Each number is 128 + 24 x the weight over its row's rms, rounded and kept within 0 to 255. Layers, rows and columns count from 0. The size above them is the row's rms in percent of the matrix's.

# layer 3 MLP up, 1536x512, rms 0.075, rows 271-283, columns 128-255
size [113 101  97  93  99  96 112  95  96 100  90 105  95]
[[179 118 122 165  58 143 172 148  95 129 112 141 156 101 140 149 179 162 131 126 142 128 169 134 177 131 158 122 178 129 149 139 109 127 116 123 142 144 122  90 110  95 122 130 153 116 119  94 134 144 121 107  98 113 120 126 123 124 126 104 131 138 126 122 121 179  95 109 130 119 112 146 157 121 138 120 129 149 176 146 121  98 138 115  82 131 142 146  99  93 133 122 150 132 135 139 157  92 149  94 142 167 118 156 109  49  92 110 134 100  83 117 112 125 126 143 169 136 138 132 119 128 106 132 158 116 135 168]
 [122 139 128 121  85 119 126 181 131 152 115  96  88 145 167 108 174 140 184 124 133 171 136 113 118 116 171 120 122 137 125 142  91 132 116 106 163 111 160  51 150 133 156 110 114 149 121 135 125  88 121 106 103 146 155  74 144 144 120 132  88 126 107  85 119 141  89  82 130 142 137 144 164 142 137 128 102 147 105 136  83 159 161 144 117 145 135  98 128 173 181 134 134 109 134 157 127 164 137 108 125 119 118 125 141 163 153 187 126 144 129 124 107 101 101 152 134 118  83 174 137 119 122 114 117  91 140 127]
 [ 98  87 162 140 131  85 127 110  88 109 165 152 162 152 118 107 115 108 166 108 120 110 109 111 112 160 115  89 128 111 102 148 132 133 134 110 100 100 146 132 115 137 166  95 219  96 139 112 158 127 138  90 181 162 130  81 121 136 144 126 170 130  64 114 125 154 121 118 169 141 120 149 174 147 144 130 103 141 130 125 130 122 167 117  95 140 155 114 120 103 108 188  89 100  92 117 122 116 100 142 173  74 122 134 111 114 139 135 148 114 132 120 142 124 169 106 111 122 134  93 110 143  98 124 116  85 128 148]
 [ 90  94 110  88 110 117 142 114 120 165 114 169 177 140 160 166 153 109 163 121 158 159 103 127 144 135 140 114 190 117 148 116 101 115  96 126  87 139 152 140  83 143 154 114 122 124 129 123 118 173 132 126 104 101 137 109 132 119 157  98 130 117 109 127 145 152 129 106 136 139 121 142 124 135 130 131 148 182  89 109  83 127 141 157 124 131 134 142 157  88 127 104 121 149 138 147 119 162 100 124 137 147 122 126 136 151 132 139  97 127 105 133 136  90 121 104 106  66 139 141 146  79 109 115 132 122 149 119]
 [128 131 122 127 131 109 108 141 135 157 107  96 157 132 110 179 171 102 123 131 137 112 146 185 139 132 100 146 119  89 167 138  91  89 119 133 147 117 120 184 128  84 129  93  90 112 154 120 133 121 135 108 158 154 132 122 174  92 131 103 106 125 137 120 145 131 170 154 110  99  89 126  71 101  90 143 119 158  92 117 138 147 110 121 131 130 125 115 103 116 134 156  98 169  86 164 165 133  99 104 162 138 132  79 154 119 135 149 114 104 125 128 125  99 137 133  89 122 109  92  71 153  97 152 129 169 129 125]
 [101 146 127 101 132 173 156 134 114 121  87  98 131 100 136 104 143 131 115 162  99 129 111 182 129 138 126 134 130 106 132 127 149 139 128  99 129 118 135 119 149 109 152 125 136 124 109 102 132 126 150 172 102 125 162 134 131 110 173 145 131  88 144 124 122 141 100 157 122 165 108 111 138 145 150 118 141 139 122 149 117 108  72 134 146 141 111 116  96 103 140  94 127 116 129  63 145 131 115  96 148 129  98 130  86 177  80 123 113 123 133 145 140  96 115 100 139 100 149 161 146 137 140 134  81 158 119 148]
 [145  40 165  97 102 153 154 114 152 125 128 126  87 126 130 136 154 130 144 153 124 178 156 142 158 120 128 129 142 129  88 150 172 127 127 163 144 117 118 117 136 130 126 125  96 147 150 107 122 175 135 135  96  83 124 179 123 165 156 128 134 139 118 154 112 155 137 121 126 117  70 174 134 123 125 132 161 113 143 135 124 122 126 116 154 141 116 172 124 151  99 127 131 129 139 105 122 107 132 127 125 101 128 148 154 107 136 107 143 161 197 151  95 161 129 118 124 152 131 106 130 122 173 154 139 169 128 137]
 [133 156 103 155 138 110 144 157 113 174  78 111 141 106 156 142  93 106 103 161 122 133 117 117 104 132 106 113 157 117 165  92 137  98 184 140 109 152 145 117  98 144 122 119 102 135 153 110 133 115 106 116 144 112 134  89 123 158 101 126 100 107  72 147 146 142  89 113 109 137 101 158 135 124 168 160  89 168 122 109 115 118 108 162  99 161 167 120 126 131 138 135  90  88 155 110 113 105 132 162 157 126 149 128 130 125 150  98 137 146 159 145 122 164  99 118 148 117 141 118  95 135 108 111 117 107 149 146]
 [159 135 149 148  95 127 145 189 122  92 144 108 120 126  83 133 126 147 123 133 152 133  92 106 143 135 160 141 122 143 147 114  93 133  89  95 159 126 143 155 126 146 121 157 113 118 134 148 148 126 129 176 140 135  89 118 152  68  96 117 106 159 123 111 121 131 141 172 168 128 167 139 130 101 198  93 113 173 113 141 103 127 125 150 127 142 100  93 136 147 102  99 167 126  99 128 113 135  81 126 114 168  84 127 125 102  86  94 125 122 142 143 163 120 132 136 131  85 115 139 191  94 110 137 136 151 174 134]
 [137 155 117  84 137 134 143 126 171 163 168 148 114 163 130 138 140 137 117 139 131 144 112 177 122 103 159 100 145 146 104 151  87 121  89 130  92 126 117 130 143 123 144  79  96 104 144 153 136  87 149  95 130  79 136 110 180 173 151 109 156 114 103 141 109 134 153  80 116 144 141 107 133 154 112 148 157  71  97 110 129 159 137 127 108 185 135 121 109 149 150 109 105 115 170  90 128 118 108 133 148 117 128 177 112 160 136 172 126 132 159 157 140 137 140 133 133 118 141 108 154 137 152 140 124 110 129 105]
 [148 134 163 117 112 141 113 130 129 118 110  82 107 121 115 136  59 134 146 127 124 164  75 119 140  91  95 127 135 116 144 124  95 151 129 103 144 111 141 130 108 116  96 163 109 147  67 141 189  89 150  93 160 160 159 169 163 153 119 122 160 174 118 107 111 105 158  91 152  99 168 121 109 107 150 138  90 112 146 139 151 132  75 114 120 168 148 157 154 129 117 115 106 125 112 147 144  83 161 194 105 136  88 163 138 106 157  91 129 117 143 107  95 116 172  77  75 152 153  67 106 146  87 115 134 166 114 142]
 [122 104 162 113 128 138 111 138 135 150 148 121 125 127 121 150 116  87 110 120 134 107 154 151 151 146 107  92 178 115 102 123 113 101 153 115 135 126 116  86 148 119 149  89 123  99  99 174 140 147 127 122 113  84  94 139 105 171 125  99 152 162 116 154 142 132 147 113 105 132 124 156 149 142 108 102 129 115  92 110 155 134 133 123  96 148 116 123 151 159 116 123 131 132 144 163 159 139 151 102 132 128 108 152 118 127 137  80 147 149 119 176 125 125 133 152 118 154 162 138 129 127 114 138 108 153 123 134]
 [118 135 127 162 156 142  83 126 158 133 125 142 158 125 138 109 158 131 127 139 159 109 173 128 139 115 130 152 115 100 110 138 108 142 142  99  99 105 118 117 113 133 106 108 104 145 134 148 120  82 110 131 132 129 111 130 140 134 114 132 147 121 174 131 149  88  97 170 103 117 126 121 127 129  76 144 137 122  99 122 121  84 117 150 112 112 115  98 100 141 127 149 120 127 110  66 124 146 112 138 161 165 138 121 125 116 138 170 140  92 125 131 120 118 186 131 140 177 154 124 121 124  67 115 160 152 119 165]]
# layer 3 MLP down (transposed), 1536x512, rms 0.0847, rows 271-282, columns 128-255
size [108  98  88  99  91  92 112  86  92 103  86 104]
[[126 134 150 142  85 113 126 112 136 138 120 112 145  94 109 127 149 192 130 133 134 111 119 161 149 112 111 133 164 127 127 134  55 130  99 188 124  94 102 135 109 132  81 130  87 105 159 168  72 122 133 117 124 128 144 144 145 116 119 133 118 140  92 152 163 116 160 131 105 131 124 124 113 157 122 146 120 116 175 131  90 127 111 112 101 139 114 135  94 136 130 115 114 149 161 136 132 165 125 128 151 150 130 155 154 117 146 111 184 123 114 128 136 195  91 144  93 179 186 138 155 153  94 129 127 125 112 181]
 [104 113  96 153  98 125 145 139 117 100 121  93 114 132 147 123 159 126 155 165  83 115 154  97 120 146 130 145 101 114 148 152 116 109 169 116 103 149 160 137  99 131 136 115 110 139 156 134 152 106 129 125 109 160 150 157 122 137 177 157 121  91 126 152 138  98 119 146 128 133 134 119  97 103 115  96 122 155 149 132 122 122 174 114 141 128 152 109 118 124 100 139 105 173 131 137  95 121 131  94 105 137 128 161 156 145 127 109 113 139 110 141 142 129 120 134 150 100 156 102 152 129 153 153 129 153 131 144]
 [149 167 119 132 112 110 160 150 158 125 115  96  87 123 148 152 167 133 113 155 142  95 178  93 107 106 136 144 148 201 127 114 135 144 108 130 112  97 115 100 144 123 121 168 111 115 114 118  72 127 174 146 141 154 145 125 111 150  61 120 157  92 169 161 131 109 167 112 101 121 128 116  94 167 103 134  80 135 100 143 156  99 129 158 118 129  93 170 115 129 108  67 167 133 165  92 120 139 115  91  88 143 148 100 154 114  84 150 135  93 102 175 125 149  87 130 143 122 118 167 154 124 130 172 159 114 130 176]
 [175 139  93 144 107 150 118 106 145 119 131 163 109 116 167 124 108  79  95 144 131 113 104 172 145 109 109 110 125 112 167 147 149 139 118 116  98  89 123 126 152 160  97 151 151 139 146 114 162 129 165 137 172 122 145 129 155  99 137 144 133 169 177 107 157 146 119  87 137  94  98 127 120 106  77  94 128 113 128  95 118 126 114  93 131 131 115 112 141 120 118 123 107 157 135 132 109 171 152 123 150 134 133 139  87 144 121 137  99 117  87 137 142 125 107 128 117 147 137 105 155 135 140 114  90 117  88 119]
 [117 108 141 133  85 160 117 136 118 128 138 176 133 111  98 108  82 131 114  91 133 125 139 109 118 124 102 103 146  83 119 134 135 111 144  96 129 105 146  92 130 147 107 147 128  91 118 124  93 109 113 127 122  97 113 110 105 155 148  98 129 141 106 136 148 119 138 155 159 134 132 178 138 130 147 113  95 110  99 130 166 118 186 134 137 137 145 127 121 112 100 154 118  65 154 125 132 101 198 156 104 122 116 152 123 120 119 164 138 134 131 160 155 155 117 103 134 142 120 173 126  91 118 122 146  98 178 138]
 [141 153 138 161 105 148 133 118 129  93 121 181  94 149 114 130 126  91 116 111 104  73  93 136 114  88 150 140 142 145 107 116  89 121 128 130 149 154 136 120 147 161  90 187 119 133 114 163 117 161 125 110 164 149 136 118 172 120 155 112 154 169 167 131 143 142 152 153 118 124 107 137 171  98 123 144 136 146 124 171 104 142 158 107 135  80 148 119 144 120 124 134 127 131  89 152 133 106 128 119 130 154 116 133 109 109 150 148 171 132 147  91  74 162  87 117 169  90 135 119 112 105 119 162 122  89 112 143]
 [145 179 137 125 144 115 128 136 147 122 139  98 107 134 149  89 164 117 150 154 147 101 157 105 141 132 197 151 152 156 108  77 183 101 151 134 114 134  91 148  91 120 116 127 156 100 104 119 135 114 136 164 171 158  97 174 155 142 124 125 118 148 130 148 136 167 120 166 146 125 128 108 140 128 117 105 111 124  88 158  62  89 132 143 146  90 147 146 145 173 126 148 112 161 122 110 152 122 107 134 134  96 111 108 145 103 159 138 136 117 152 128 147 134  96 136 119 144  75 149 129 123 121 122 130 160 114 134]
 [107 121 146 132 134 167 127 102 162 144 147 178 109 152  97  93 146 154 156 136 112 123  99 107 154 139 143  96  90 126 105 168 137 149  96 105 144 127 132 143 114 100  81  76 117 140 112 110  96 118 133 124  76 113 135 150 118 146 157 118 120 116 155  88 129  89 152 129 145 115 117 160  93 139 132 112 139 110 150 170 143 142 116  98  93 153 158 106 154 109 131 107 201 147 102 114  84 145 153 155 117  99 119 127 147 118 105 137 139 131 127 120 125 116 133 142  96 120 200 144 135  78 194  98 117 136 125 116]
 [112 132 136 150 145 128 138 102 130 149 111 127 133 133 133  51 138 136 100 134 127 112 116 131 113  85 106 107  97 147 127 105 121 112 103 121 127 123 100 161 103 129 108 117 115 132 111 150  87 114 125  98  90 110 129  94 111 157 142 145 139 168 125 122 137 118 107 119 114 189 137 138 121 117  97 137 126 117 122 162 119 119 153 110  98 150 122  88 109 129 159 115  85 105 143 135 146 139 171 173 150 122 200  98 130 132 149 145 121 134 106 143 154 145 107 143 145 133 110 117  91 121 162 131  62 105 130  92]
 [162 128  95 134 128 132 133 131  95 139 128 137 141 144 123 141  87 133 117 109 133  95 143 141 142 158 139 145 114 148 122 111 121 176 128 106 119 108 143 139 134 135  92  90 119 152 117 161 145  63 101 117 125 121 137 155 126 190  96 136 167 116 118 143 141 165 138 147 152 165 121  91 144 174 162 120 124 181 121 115 119 137 122 132 131 143 161 116  84 167 121 154  62 171 113 117 162 176  97 131 146  90 106 117 170 112 102 121 147 162 109 162 108 121 140 138 124 113 201 114 104 119 141  96 143 112 121 115]
 [ 90 147 133 150 138 141 158 153 141 121 134 142 146 104 166 134 139 127 113 111  95 100 110 146 158 111 171 128 102 159 137 135 115  94 149 151 129 139 146 109 132 122 156 106 148 104 161 129 138 137 149 148  81 129 136 130 102 104 120  99 139 126 132 155 121 172 112 142 124 131 133 133 120 127 140  96 119 144 134 103 126 124 151 118 118 113 136 111 116 149 173 120 153 153 130 139 132 134 116 116 133 127 115 125 113 139 107 149  92 135 133 129 153 143 108 184 161 115 105 117 167 137 158 142 115 130 114  91]
 [134 155 158 124 159 158 106 132 151  79 131 137 120  94 100 123 100  84 145 139 139 179 120 101 132 116  92 160 119 110  96 119  56 137 125 115 131  86 149 151 146 118  97 157  98  89 142 127 106 104 131 116 135 119 102 147 132 164 111 117 118 149 109 108 156 144 104 142 127 137 119 115 120 138 129 140 124 121 151 125 146 110 148  85 104 100 112 155 117 149 138 124 121 136 111 160 130 132 141 129 126 169 140 128 148 163 137 144 166 135 146 178 102 139 111 133 120 128 136 124 128 152 137 115 139 174 102 186]]